From a checkpoint of a small transformer trained on Wikipedia.
Size: 12 layers, vocabulary 1024, 10M parameters.
Architecture: LayerNorm before each block, learned positions, biases.
Training: a variant of Muon for these matrices, 14542 steps.
Each number is 500 + 25 x the weight over its row's rms, rounded and kept within 0 to 999. Layers, rows and columns count from 0. Numbers have three digits each. The size before them is the row's rms in percent of the matrix's.

# q: layer 2 attention query, 256x256, rms 0.0585, rows 0-63, columns 128-191
# k: layer 2 attention key, 256x256, rms 0.0531, rows 0-63, columns 128-191
# v: layer 2 attention value, 256x256, rms 0.0428, rows 0-35, columns 128-191
# o: layer 2 attention output (transposed), 256x256, rms 0.131, rows 0-35, columns 128-191
q0 115:476531485515497518485529446525475511488533539506532514481497513544503521474513521488498508486481486478526562506519510521467510525515489526504510479506516511523516546561494530513503478487502497
k0 130:478498454494517456451510517486496525494516504515501506507463517478495504487503522528503516496496504487491516491493522523484536475496505504503525509512505507523492538513532501485534507529512526
q1 108:471501489510478512502479457511485519501537511502513503548517511540539536460510502494485502494499503510505544480508508506506504509516501516560487483484510481523515541539459513478516491423494471
k1 156:487498505517495494449434490506493479518524521535520531510466506507553521485501510536506489487512508520509523492500523536511492453488503484504544474494531474503490547514478488448537522443497504
q2 106:506505504445542515506525515486482508492472504505495469458469505493504466502462463492523500512458526531509438486479505473534488463487498520472501555509512522525496445480510482480487500533499534
k2 128:552530532516495544550501536505525521515461477508477506519534499495517450524495467462480504500484511508486473512499486508508473497480524499532513510505502535499514481474530490532484522518488481
q3 124:485502518475503524497451503516489545512555512497501465425497505527451511512475481516518481509479496469528490509494493465490491538476508480525521486497488514533500478458495514521535493525477469
k3 126:471472500460507479494435527517511503513542495495483522468475475445501504514478425484514508496523505465510509527499509528463506504519507519502515500503501481481524510457537525541510484451512512
q4 122:497537514522491480500510514482503501493498493504512482498486503516518534481492526534512523513519517508486507511503513504509510474537485503513520484502510495500486514502536506504469484445493510
k4 145:496497476509508467483540485495490545510467528506502455480484517507475472494512546487461512475500503509492482489484518517499528484507510523528474483557507542526522498499509502479491523496512494
q5 106:534497492499503479512539482540483502500486498527508505478505483470481476518474471510533479497503473484522478525495432490501522495485522512478526530533486538528500477465490491503484522568519498
k5 119:514479535479513546510541529516500525492493520485503510473481497501457508507518502524515501506533526477490528508528444478495479472488485531456485518490502533505521457493531517536445489553515516
q6 151:497502490474492513505466501504505493521539516493476447461549489501467474506493469505518487513444498470506494509480511470489486540459536475483496520518500478496528467460486499493518506520503433
k6 147:489497513467470516554439495481469471515565511488507512488485508489524467521492492495519481493545503499500480462475485488511509554522512471487517522452508492494477457449491490549474488519512499
q7 100:479521493503500521457490467509483501489513529491490453524459501486503510474492531548513490508484502507505493523511519501498546481480514481528474483492522536514520523538492494490523519475509511
k7 121:516499513504517520433514520528520527482481491491454481514499505503497501526526558528479494478489505510467553520500508506533519480472488525512515487519518545480486485501494515486486502520529531
q8 138:501501514509516507468477499496479518483498499472505529514468505525522545518530505495490521498492490493505530494508512526491473457520504491530501480511499490521474499545520514486474491447476526
k8 147:500495504497506462441512493507472484505502502536507473479506526502493527491489504512457545486506486527514491531503532493511495438511477502525497494531513501487550539543546491470511476495501524
q9 093:525516503500488529463516484502529524526513499499509543511475525459462470511508476490527510491504448504509459511529462501457502507474534467471525509504465468513530494477523505472513482492497480
k9 122:505537516449495480516525524524506473517507494462511468513506536456478481533495479479508526522558513471526491509531459466465472502486506513459489531490505488484485501486513512551480478505498473
q10 110:504491513533504505499520439532488470484478508521532512498510494474516510472508512507495491471511456489520498509512528549502528491523506523529539451472515502488464537564483521495521483456500537
k10 122:505507420508514471450520487454500520491518478489517491503476506520536507457523520517479483493487484526502492501518544523509565481490476528519490485506504481500511518513495518458510496521532543
q11 102:490492487502515492478530480510477512477467530523526507492515523519516488494473501463501540501489499473514525481480511502522500489530503519489462509515536529499494492517495495437468492543492490
k11 129:491523480508493513478541473483497502480500498529469481518497502510486463512511502551495503480516482518488504526525523486546528489488473510516496479508514510496516519550518519461489513521517512
q12 103:524488512465490482505531524510507545503503467461462481486495518498487497516509501495519505494542520496505470540504451507490467485477507503486508521505490485528499447479538495572456486472476491
k12 123:517498567498513520548489524541503489564504506494488549475507522474430463539515515525520513492479530463513474522468476439493502510511531469471465551503474522516522459469527497510480483480514480
q13 125:491513479475494523486532498512532500509531527471503499464495521478467466508500480499531465475482505491482514492487510443504494537520507486482482521485480482520522503474498504510458484503508480
k13 135:483483514502510447573467510551504501507494500528470519499453480487480476530488489454501513488523508482496519470482461527493509507519508463507529543535499507521488462472475478506487516515488493
q14 111:521508486485473502493522494517484502515506504511477477488487526463452463500477440528501498489508515484502521498491483455518531540504514511496510537480507506539527531479472535530465468498486473
k14 132:489485547487513483553468520505530503545514489512495553474476502481471425521463524501544486512529499470513533492480451482507491490515517464487506553504529522534503477473521494499510516472490481
q15 120:487507487497511510522517514512503530470478515506509470463521488487465499467473485486503505499534524499490457503473476475540487525482499492506507528495513548518527460440499514482491502535487477
k15 136:502503510483498533569498486512515513504497487471528533467491491479505471507486441522519471467514502501521474502486489483472522557479510502506496538490491496500475442484523504495452524516494489
q16 133:484515513472504520470503508512494532508487513491488465457497489515484477503468501479527466516459525502505501492488501450519468549482481493494498514478476476517497461480491491495505514497491441
k16 143:474508534497492515559458487523518499528515494525476499522522460495506483522458457475520441493509503496516521538504500522453487525513497489533545468468477529509507487479490493534492510484487484
q17 128:512519524531487489509509489498508485481445460524505493533479488494522518459498500518506521503564498516495516534513506541520528499519492522517524477490544496504479546532503510518495481468486509
k17 140:550493481497538492475530506496516540499501528497476509494523537527490491478518552488486495509499500489491522486491523505521519505497495498507467499513511499489473492508521523481514503496511503
q18 101:520492512527483500559525492532483475475458484513518539543491492510515500520513491477496465498545502496495475485489472518475506487528505519508512510464511471529439504496473493523463483479498512
k18 113:516509488517471521538498488503504500515490550517532463476484507508481517458512517526505452513515534518486481504516494508480495497500471502505523476479515509529473498511521528506474483510474504
q19 118:484478492477506504521535496490466465480497507533524510510488521469486451494494478476493504504484494510500496471477512480504508473493506527460519523515508481495495480473486520471509509491521501
k19 132:521505536531474499553512510490508482509465481474524491554514494491511512487478477529490469496483490530530514495523535489494476515503489503491509521447510481513494480487470519530485513522478519
q20 118:530504500522496504480508467521477495476473495523502526524468493490521508508508506529495508477507480482522507521482512512516533492513512506469521480487533508515450544537502518514524482475510547
k20 125:527487457497483528464534458487487493478481483487483480509483522494481525471494513520465508539515510483495521510533514508534506471496509526509502506509527495465528525538519544546503523519533515
q21 120:509499485520483490496506527508494470490491492484475536525499464524511533550501556510466488495523502507488512527484478519514528459508494501516480491512498505504466510528486480567453483511507556
k21 125:501505494495511518466570497524491541459448533521518487455478466515492532470524549507492488481480504514508531490492449531513499479512507515481470472516493509512512488560521495469497504492487519
q22 099:469508511510514502515541513502488532514469509476488515468508502461465481479470491482509529521519505500493453493518483451493453478468494486509508548485491539494511482473529477471512526538469486
k22 112:514491506510468535488488503495502544508514494479496488520528532506506517525470458517496486526472502505486481488514482424506453517498495528491501512506490502515485477458518520502456519528520500
q23 124:489518452450518531497487490491494478480521522499494467473513509513476484489479476514509472500457483483501519494496462465472520527474503519499495551527488515499543489476485502499505540526517508
k23 137:500434494490497506523510534494550489510485543468498521496475474470507518508520496515518504502507520484519532484495462498511500521456522521499550509474494524513491491475534501551509500522493480
q24 106:475515478503486515510507507510505478492494479487483511497532487475515525511506568485504479512491502514480492510477535498523518499481454507474509485471507504494485496553487511514499488495501555
k24 117:494511456541483491499510489489497527507465520498497495498522462520493540470503538526509489511473490526504483529470533520485516543478472498510496472488492491518528444536450490474521498506521531
q25 095:501487501528476494528559487494512495499473492512533566509498516471458483514496505485528494503521498498494465451498464509504491473498515466513517512474486511504471516458513495458468513527497485
k25 111:472516498505476515503573492540531556475492499483505473503503502513482494534480451479510481517511483512500455513484487459493491508499511540493479490509470493509473519494499518511456458482487462
q26 117:500511471516481501486533470494490507508444505492499497543471492558515518488534532497469494489522487489485526494527486509511495527505470505503517501504531497510519527561503504505485522456513531
k26 133:492490500532533446494539508501498521523477514480529507487464496515515485502525526512497503498518512488484478485494511504489545519513488525503474534502527514516505511506500496504531480517518528
q27 110:501520538495513493538444507506478506519558499461493471469499497506472499498489471498516470512483494498491491521502512480479462511494514485503477526504504505500498490480490468514525508534488479
k27 130:502507495485499517469437501503500483502531486509492528515473494491512506510508496469492493482453537492493529495511465530469475472508517487506524474493512481483501519461503519482493520515497503
q28 111:515513508509495470457487512497488513478486504509479510536539483530523554511537528517461486495487500491502528498498534535481507509505489497529507466477489449481505504522487512524506492483515473
k28 116:529492516488503462471551486481513445493484496482491500498504511474523461499518570499488503457497506479503471483490520512531537501508523539501497503539496515471527502539485453520516495505509490
q29 140:512468494513496493506549472513489483475473477534523548541507493467527524511505523492479506489548495507499545490503478529524544483515494548515506488481520524509462559543476515496481492456501522
k29 140:518481482513508494483543489519511528495473544500523488514510486553476523465487517519524507533515493518494528479505514489534490458487485503491492509506504517516476521537523525440494487485506501
q30 113:479508479486515482441448523497487497530528485486468484542504478503536500479487536471476502518482490513508510517501501488465480488494493485475519524511497459511521500535472504490525508465516507
k30 137:496510518534471517454469506474496474540484517510522526519489489484498520471522557550516506510509503517504502494519525484526507525527471515493488509494516510498536506539473494505556507483546510
q31 115:487523480461509494497526508491514528526535518479483494458490536488439464480506472487513482503505526508494480474519513439490494501491503469502528526512490478512557482475502518481479506500510478
k31 126:484486569503503447553506504523540518546494484500513519495473497455493496543483467461492502480503517488513484503453481470470505527519514494502496508516520512542475464458519480528506511492488455
q32 140:508516506481515489507523498555483538518501521513510482423475498486479477508450487466519480487495514473500486509477471445516499540502518483473525521503499519544499476455491505514496494552479469
k32 146:483460530470514513521485494527523510496497486521500517480488468470458466511481446478554513502536501461500480490517472485504529494560509502494498533510512489511504497493520517517492502510513496
q33 103:499503513501498473513485518498493496513499492491508500519522446525512519525477533469467477508479482511505516519481536537515509476501486508528517497515485481471471476508471500501507486523525503
k33 123:520544457514493528462531469471501515453484514484513508482488489501529503463525543487502484491490474517475462487500548546514524510510484533513468472504509526472534512519498484507512482521502503
q34 117:498500481498518492440524460525448539470514523520505520490485500487524519514509548469480497459497488490513530492482505519498491493535496487533525472491505482518496489555511504530516476470506492
k34 139:509477474510498459458546480532514519502481498479514491500504520492488490496492507511497505481503508503481528503499543512497554431501477527512492523512514522497496524531479512451475494532503500
q35 116:512520510494497500452484476478490518484517491467474486497487468510539520499519514499488499488476501506506517536503508516509491493480497501491502514515505502514493483544515480498489530466534562
k35 138:511490489490509526460518514490524475514495514476458503509493495482493547498530510515474524493517522497512533513504507501532492495501477527486496509533508523481539500494547489498488510530545517
q36 113:534473527472517453503452495520517503512495466519492472489516484500501544490508490478512524526486520484504513501501496522478478509500508464471457495516525500482487505527530497466533525477505454
k36 138:527511489504485478467480484501429510510534523480514513527498500551476511491509472537483526503517522506482492496530523462507491501507476490484504497468507498488519514538512514488493500494550516
q37 121:506483473495506492510492510501479518503538504496504496471507488491487485564519470472504469515473507503498504495477470450517480525459513518499498524522475520531515474473466509493481504536495487
k37 145:464465570521497483540464501528500457484500516498496537465492445476502505499471473489500528493515517500511478527475487477489473512505516487533509524491495479522496495484549466509496504468496513
q38 126:504525478487506506453526481535464520496492529489493474500466482514493497515516508492502505476478472502518540534494461465522494517469496495482527513514493534516512486524528492528507495529488517
k38 145:482475512495513494480549512493500540491458518487494450474517476488470501509519532519503509526528488475506524534526524488505500511513467524495473497501511551516535478499521507514490525544486532
q39 111:506513503525474503555500507490500482483471451466482480490483503504507480479477507534550518523499504489477473481507516491506491496509497499494505524451502471496495520442501524510491496503497477
k39 121:474471507486525486515469527510529499501467544503485521491545537498459475487478493463512487527515518470486502486465468509522478514525522477494512491529501483507503488464484510530504495469520441
q40 120:507500478522504525495532491514479509434482504470507494488481500536485549511532543524497498477517486468501522489522510545492489447461480519505529462482507503499459493549511521519488471496476519
k40 147:477486455479509475459562514498508540520485496513491522461502515479466519492492524533481519507498507499485506538483518497513542501472485501485519484520488531502542507523525510490483489550496499
q41 135:515494493507492486506488462509497448503510476527504501558545478453520506500501509509490495495488484501511524519508515508490543501501496541484517487478511508483499547546463518502504485456512484
k41 145:515491488524489494486478513473497508491501525459516499515488502534505500433497561535495471520514482525499513476517522508510510510508495495493484490489508488523487506507482481497530499472493507
q42 099:487497509542502518490573496495473523438422496533504535489503488531520516510508505487494471491528508498515536509469491495525496452499489547526530484505482493542449463531474515538461468531485519
k42 121:499466493470497485504585502493514554499470500525474502463523514506454493493472543445491484518513529489509514488506517525496479458490518511500504515538499526519524465498507495503465505509486484
q43 123:512499515489509519495471524527508514478498471528480509505522507500516532517492541539492496515489510512512480549525531553489522487487484491502520448486515512490491502563506517527540487466476526
k43 134:535539445508494504499507485477493535513507526461502470466534519501500526456502538494499492535484510488501471518472541490498520530472495477519485472510492534499487468523494528495511489466539520
q44 139:490457505544510525495510483508497542491473501508527551540466501503513546497518527495462503483528496501503487488519515526529508468513495503537526436471501519497479527539505526495507473456490526
k44 142:490506493511518471458515503503507508496512490542516475504555521537537551501487474513480527498470519502498514509499540517514512460491457555488511514538513500480510523535470469449495487507512518
q45 117:509493521487511480552547497528485547487469523488516476465455517536506517505501465469512489487520517511495494530499457524498478528482506523496505536523526517540497467482525492543484498501476488
k45 125:490471518497517500537477506531468528520503519505523529480504511478463472515512487514516481514511512479477458475503502501476484502500519471486481540496502505518512461461528519522483515534487522
q46 112:507492510493494497448488468477497494470531509505495485505513530522544504490518521480493507510481497501497561498516539526482479511520478510501503468491516469470518525537494483489521506473507460
k46 132:514485502506490465448507476453522469504537504508456534540529513507524505525532551509481514479488503502494537486480540512533541495494502487489521483502510502483490554499484491490521507455522504
q47 110:497540536533500523530555527487540509499460503453494546511480527505479515480524483518510534516521496517472470467497477489487485476520494472499483519490494497468489499485543497483473489474488527
k47 121:489519502491510462481558521511480529501470482506519476495486549512489493522503497453462521510502513500501462474492461481473463491516489482489480520534503464502512496486475496491463500519482466
q48 109:479514489462499519489570498511511513510482517482517482442512548514482446474466490493533514518462501489508492491521498480514475515504498523456519565504495510506511508471499476472493528546494500
k48 128:493486504507516507521517502473502511506497469501482511515465479454480452525505461494517506516500474490484458473516507481488501522517517500509494511532495533520525471471497513517470528511499517
q49 125:478487458515506476498521495500506485472500521544539477454526499511533496458481507469477509523527534515501543493496523483538504492520491548493514476519526546502503512517489499474512497524491493
k49 154:476471466502485524482512475461499529489505483549505542518492490497483470500479512549512515486482486533504498475496531496523512515471507485523505517488507508527489494512507506448513548508503526
q50 127:504526513493526490493489521515494508493521487519501502497475480492508510518487511476511516512543512523501526542512478483506492459501489517479530499515509522515484527558520495534530488476479522
k50 147:513503467496511478465488493518473536505488517515528504479497505524476551469486551510494511520489513527527520505496513498471465458489490487506483477489525508524506514537549522459532507504484526
q51 133:470516492478490538529511536483508529499503537472514465473515552511461500512492467498479499479472517490488489487479522463524493520490490527508491491508487521505533463459518529492471496521497488
k51 145:481492539488489505592462521511528482499517483511512496472473497492518472535501475494526489488489490488500473487467507506511507540515499455506498521525518514509511444432506479530500503509478494
q52 101:501510491476520485479436492504467492553513488500471471506517478519480505522513497486498469518460489514525520516500545468496480509481511502485501511513510501504529517569504491496545518540525507
k52 126:501487485523511492492469499458473491510539531503509488499507461534480553478495512516477505514492511531491524522511502517487497495487466522510514455450488526506530502518547496542528502529516564
q53 100:506455490493492487498513458508492548475513497495500497439489484491510496545494461488519519489508513491520495478493457485513477516476509509506528522500490514532487470444520490490480510483489486
k53 111:477468519507499501500504492514512474526494508499504531485486471472464511510481412518500526496531507476500482546498522477479462501496497511486490550485496505482520523475528510476444492479505464
q54 122:509480479483497500490507495529516506518510514529507502467530494475486462528476484495526476488479491485512517519507475455487464551493522525471539508506502487546509501475492505499506481521500476
k54 136:484490491507484485547444497530497481524517502483499535492469483461492478486465472459539518504536486491502475469512485519480485520526496478487511533473472485539452477472498498537507496456517480
q55 099:504521489480497466483547468519464520490455508520491506457508497503487523493493509475476493508493502484525590475506489503492472537512467512526503522496498502517476504550508465504506515539497484
k55 118:528479486508486478459580470489525503520472498469506525531476469483456488506481485503519490472492480480508533525515522515485515468477490523508512517506509529499505510520534486450488515520501510
q56 108:482527474505501534457560522495493519450449511528511525501493511542524534487491551485481501507528497510522555470514469538532500494518461544527537496492513471516466507552507491521491500490465523
k56 128:521488468489512499472575492471559509535486482505502517494524527487511504517518538512542495497522489490510490512502501495514531470485500516505500500518489522514509539523505510481509486493472445
q57 104:487505473510481483496535485504487480472462525511498491525529476533552535489490550455490499521481502512488523485501529521499515500520496534483486484497538459517482524527486489502501495505554474
k57 132:474490481506496493458503488482483504494488510510522526507498496520496464484505577591536453501527485519479479470513533511546525544518490499495475493495518519521544523526462499480513503550504517
q58 129:494468473523513498486506501505473489464481485501479518545466498533525517511506526506479505495496492496513537474496491545487495446504514510507528510511495466500458494537518505517507489462522538
k58 138:525499471523486532476539475482521489497481482509506515504523523487506519480488534528498499517488497494498482512493521461572503491471490529479492516510488478485524530523525485485511481497518463
q59 133:515513502533487512511553491498522483493486493466484518542487525477480514501531497564513526486518483486496483507512500525487534476498524503499483507493520522490477509548541512515455508470512562
k59 150:522503476526512483509539531501497542489483524467514451453470516513458513453515530510469527525502493510483476514481505492519511518505493484484453504532496508504507468477517497519483505539513522
q60 102:513483530508526519491426502497503478535515482520505488502464483455498483553506474522507483489475497504498468508497519477522506524497497500502480473466499529497499519492504507513533498500513518
k60 130:491489512520500478541414520507468506486529512515500446508530473550517530516466474461458475526462498508503553519508471534475461489491474512536534489477490500500491506498517502527510489494507552
q61 116:534488499485508473514516478530471498480515480504504519524463510479465520524483525528500524473533490486517514501491530524517516455470507496508534498465504517490504516547526515480504496512465508
k61 129:524501485513520513455546497523510536476492523517497519486556506524471526499482497507481529524501497484491516503502512453529518442478505491510503476487487493481531533549548522505504501466493475
q62 105:508536450487480492486548486524500494483469533507509481500500515517484525496523507506476505490505488497512552509538491530500525535471467521512519483518514531480549515560492496512482514530493508
k62 144:511510494510491474480564512481515525516508501474503514481468507483500470532545569556520510500518499483485512479500507473523534522475464493481493535508514546505500484497491518480500504549522513
q63 135:492502506525486508514518468485496498507480516503509509545480507509538523470507526510505513469526483511509497524510538527506498473519494517511512481487528511520482532551504485506500475438510546
k63 156:505518434518496503458491500468491519519498487503509468525490542515512493478532525522488487510480484523509515497517523527519493466500473515491473509514521511499501515491492499481495517547509527
v0 109:501481536499504544538477481497497518511513463491477491514512473497519482505537479526520531469504498519506507532542521487526505485500536523503497495531547507528454469486501469505512490504456493
o0 108:546472500527497466460485486522468506481486485503516540504493527514499508519475517473465479521545468502515510500486517471533483465500493513482517474481480536457498505518461520507532490504487476
v1 103:521503511513468536484518510502484536548510483530503530471519451516503486498462520515497479525520523477478525483469522503455528536515521491502512459518509484533473485499459467527480492522517537
o1 133:502492493458502513503534512506531490492505506474505466464493491480442489528534526486515489480442501485513517502512497491537578515480460519482501515509465506511508500468498494457469503523475497
v2 117:477515536444545495525483523526526507482510492452518550500485456486499496466505478512525507511498522500510518505512548490521504469517505482501513477502495570502487506455440458485538489507496506
o2 140:504473519553471512476423465511512542536548517524486460494488528541466513563495500472483477501477482520510493504502495471511447537470466511502542472499518506496521477533517505495528499493495500
v3 099:530469487465521488524497512501524518489505496528520507482501504509513512504510463500520522519437520514480490520527506518533467464538524451494469510517535537509528518507507536522495542458509468
o3 096:503529508509478486533472505461520450533511513507460546505509510505496505483521517516508509518576502530525507490473507479495444491482492489512518516485542510501480526518506493476529469484515527
v4 092:488505442484504546531499518503540497467469498469511498514502471487522488473509498460509475476502537521541526483481472521536486451532504455484465526525533532506534483495545576487507512468512483
o4 079:519497537535491479498467528499469503524548504512513500552507516527503531507479518507508526506525485520512485520493536473515433489504513496525523480467528514481471526542474495508513473485535503
v5 085:496532512479505485486526498506554526485505484511528511508503503479534543474482526491532510508545501517503500492492511473462486495501484450522510557540516502495499479529561491536504500506522513
o5 078:496522438524478492500597504490493514519481502509503524497495534480441470512505452491506493482493502484511515481492489485520547471506497583493504514488473516479527511448482480471469504541497493
v6 113:502451499481478536479513505504528496494500490478517529528483453495521508487500503506504518481534511496507557508504522452497491502516518539528527501546528517505522474483471532487506504465520524
o6 156:482505502507491529506568479470512513525489531461509497471487513485473506539508496488490468525488529481527509509477482453457549540469487509493510506511503485529530478467522492461435499550497491
v7 106:512504484478504497526533462495517450494528551520475545507526508491467474514485546533500532501487494535511521510493514548461472481443491514524502509496529478539508488501435484490539489473484526
o7 114:451493522516485500507592519478543509526469519469468479470451539536487520455521471518532459499546506496496490492513478384497549500480526479487505502526489534493529493447484497515452531519488479
v8 106:516481517460456523505514544495554514486506533468521502505485494473505492511466528502483525515512522484491480450492487470504480496547549472504501498540489544467538495502501503502501527483503527
o8 092:486532505520479519518474474438531486543484532488482469483499500474483507531519485519505469518504546504525509543511469483495517505485456553509543518494510494527510539472539498472488482535529511
v9 127:508459505507469481485483480491500518466514510536483495452478453493501458546520473468511482494515524497473446484539519523477505541481492547487519469504496534506455500506445465522526503565518509
o9 157:479488531493522515501423494532518476500501471468480484477500520525552520476462539515487502503529461478490493486512502493460465477516480464509485465536495474466485496520525534486520514472463496
v10 101:450501514482497498518526524469532489461501474476474501534445456489529525511536475511504491516490515476494461484523484524479500465539545455537460517524526536501528507514547497469472528508514500
o10 112:540539480553489485479475473473483490510493489525488558477490515476495496501488535461485492524538460545546485508462476499534495481520469529495549478478499495494459531496508515495527472523533476
v11 096:533521494473531463518507500497505503532483562483524529493514524500517518526482540529487515497500498483474469519501507501500513471498487452540527533502493546487469514503491479504482478497509479
o11 077:469505477465471514503462499489533484513520465517503506473526455445469501520523466541501493542467543509515550488494517509498496551482483522478451487518517459518555488568559506495497503486498519
v12 125:482480484529516470517489494472525493497500461543547499465508508494499501471486498457475500520490508517520508488458462489490496515512502489480479505546470481530484541510528482477512507526521531
o12 154:510485530507491486499499513533529514478515532492471486519462538556513511485537504482544527459515458461513442492491498474559492465496491464466541524446456563510464512482435507512491491476501485
v13 119:550505514518483501480486478498503456523533496481491522495534510505463526516529522461462487488477510521464466539529489477524486517477511506523462498535522530507498483496482513471548540482501464
o13 153:475518491479507487534455477494516492481519556483449462499490513495520493473511515516498498496493466470505515451478546483518475459478485503490519523473469527515496503475487502501466459521497511
v14 103:499506547482455528461513489501500519520471534457548529555498526474510535460480496502481557486501479508509492498521506498513484491484517491477514516523530551482529485504528511500524508506491506
o14 115:513497483533503484510468480474473492490526509530486514522517505505503508535494486468486479513527508515491514493499514470480443470525489517519515512480477512483505510489509509520526481510502489
v15 088:515537492513501485526475523489497465513499476507498502492481515496581537573488516518456456510480505508515486496497501547464497478501487427538495499475510482535506491486523492541454508515489501
o15 072:509497499497489483476412524509505490468522490514523520435520485526496501489512500514517513503516483518523476492488530501544452534479508485485515477505513537509475481542533495496566490453513500
v16 083:512519524484482503507478452538468454516480500506499491510516562519525529465484519503473497496516471545519495489461493487494518518485471519464521496513518539505479466488502520484542495511481502
o16 060:488472495513516516491492547501491525463535520487518425493490520527490501542479475483460498498469490461452537516484519454494460458501505481543516539485468517519496470517512509525475502459496500
v17 119:480548547518461550493532488490467529526493485505462510523498508524509504492468497511492506471514474471493462483456514463506518501499524507532494468503497467496513499488558510506488512526505523
o17 149:549490487507515508476469493504458502445511483518536515512518474500484485521515519469462505519446527527494507550518449538515510499525460524479497553501489490511467516525500480525538535493489483
v18 109:548489502518497529510505497505530533486511523519489515505505493502528487529475500509524507494490499496490492512508525511502500503485509485522539484495519528466503472492513536509501491501477486
o18 117:507515494504482492487496495511476448502499464497519583490483505496500503495500540511484530542564468489479509495482477475493494492514490496454472510500495516526478494518529487531494522503480489
v19 105:512499492574507537482520469485492522504482541521521495494536489508471467495514483491481496499511483475490508508508466480458535521466486520503492467516485508489483494495541527474492483509509507
o19 073:495504487462504472481483488524467493480518438495496488519497489510544507504476557512483528507485503517475489519513565551520496500531483468502494502485479495501486487567474501521498522504493479
v20 121:504474508514465502504567491532489547501518524531476515495496485533485496500499502514527550521460483464476507494516522516477499521495505537501525506504479510492485523515492471509497497517478497
o20 160:478510510520484496458451487488490479488456451496495532501503487488537522495506511491512457524525513513497468533501420504503481484531515485494494476522509478465480548480542503523524536510473489
v21 103:498521475554487541509488537504515520538500474470555492509509474512499511520511479487468485492494483509492509496519484498557504518488510515488473473477524523481521494477562489491498487522499497
o21 079:534494508474533472520477510493465477419520536496488508555500510518527477488491548480471535508499497487483516483493569511505458463530492482512489561468441503520459466508462515517496506515491477
v22 117:501501544475488540499484502527489489493485517502511497506523482474532491503499507518467459490550488508499469484494486464510534514482489527495495460505488483497503443500536520541539509480472502
o22 102:552502486513516499473465512518487516470545516497508491475494528531475501532490511505451539506490462463501514494510562495525443481506451510505519533476488539525477476540497497486502502509523478
v23 108:485573535470482517529502503523490514548539483518500566527463511482479497491502509519476465525520477500489448482454523509496503468533503458505523485466503499505478460499445493517463519542508487
o23 104:478488468506506522499497495469537504466523527503487460446531481529477491533511514491496505533457492510494546490515469488447513522471452499511485540523500513526537478498548487482543496479513498
v24 101:491485530533519495496536527499511527529495528557536488461480503554515506499504503535456495516524490505482530479451468483494483543499472497492518502471497521491483536522552494482449507525512463
o24 111:523529448478507495508588510474513492478477498537482545512500505446467495527488537481522520509517498504515484475503498518506546485509494518480502528480473503511513477463502506506469482529501529
v25 109:469505514511460505513536570538493531532507494475531492544468488495543523502526510525493535512501493493489522501508497514487520515505495514488492531471527525477496505540505464487471507498525470
o25 140:507521450500494507460514471446489499492474463519509530498510451449474487556493498495502456527462532508537519488483468528498536516518507519522495501515509477490513539457559505480507486537521521
v26 081:523522458481518504527504529493508508507536530470540530517533470483485499489470528479501495532443502491506506522509495496497525498529487517540506504494480530453569514468452496484504518498513499
o26 058:495500562537455528508467455473539502493465520456480487516480498549533512488524473515512495515555530509511486533528454494515443537466484472492500513511520498510459516527539488519538502457487496
v27 110:465456525500497502469459509516476518479481498516522479481493540515484490487538446470478498472531472503479463470494511456539498584503508556476515495488507524475479499489479496495509516518515462
o27 103:529495499499553499544486507520479488445511509506494500550491513490534486500452529500482530495504504476462534496498527546437457449517523487534485527507471475529455487522479511505500504483504551
v28 152:463489485492518484508512514524513519482497514533492480464473430516495456501504491507537487540499494513512550494484497494477514528475507534518522489474520464518483526509509474572475467552509522
o28 191:517467521491518491497547572515534510528472502498518527497493554515481489479479523484510500475519494488506441494563507502535550522518484482487478482521460486469509461484487532463487544471455468
v29 115:483516529481485465510549502523490507506465550471524533519506553521523519507464486523507553493498494482513480475503522512445524475514512448499496527482446471473556500504554493500529486483468507
o29 128:523515471525473480461536493485462518500478460524532530507503481450469506511523473489495465503503520531494507532505427507547491491521511548500501508505513494493483546502514484526503516529526495
v30 096:450515508524507474506472497465486529536531489507496480495470521495526485525518514485509507480493461513482503516511531523495527541477493550526522490472497474489484501496483468499476476544495511
o30 089:518501478474518506526566512522496482454438503489512552533482472483481470486502496474515492505500499447486511459476454526458555487534524483465465523529455482526503479471487503502513512529494475
v31 082:491502533496509527525509493491476490517526514516489541492541473517489465475509568529486452507524472517514541519463515527510504504473475529512485507488511464490446513499528547487486485478473506
o31 068:510497481532495494451609514488484509466450472512509536505479511495476528516494481457524493510515496501496467510517455478494557500514510478488514497489496527515502497472475474517489507532509486
v32 101:502526443496503496535517519492495515526502503489544485530523499514487521496523511485507557484472519513509518514510488570490509481511492505498491517548511516461531514506514480459488479500492467
o32 084:469476508552466483471468472481486498499453485462481503525487493527570509521473504500512451529538517505477460510455459484499478508519504478519527486511500498487474519490541514518526508506480486
v33 087:546512489469517499478503490530520478501483549501535538471509517533509501496464507499554534484462516525506482545486515524494452448508522441493522555512492507496509536508517515547509484463481508
o33 077:497504477514491495517597529440527489504471520517522521507491506463457506499525469479482495513545563515499550509468453436475505519510512528497514544495538493525490503471509492495448475511503503
v34 102:522562464480504514541498494524505512499488464528505523530496505551536563526478492523498470536496503524497519504482504534463509503494477477532513499497510458508506465480555501525484459490483458
o34 099:510469505544512488451498531520485488452521515488531545463497532523501484502504519468471507471519454494485492492482538470559459473511500495482524489469481551521457465483509502493508512519489471
v35 102:516498545485511470506505506473462528525502512496510504482509503490570518519488522508472482520553499503458509486531485520444514521480474488522486450497493487502481488498493459481507502476505483
o35 141:492514446474496523496546512511529502494491495490503466466494491472438461540499502532484496482457498474505543491505551493530569502499467552490504521490468521512531480480507491469454504545503513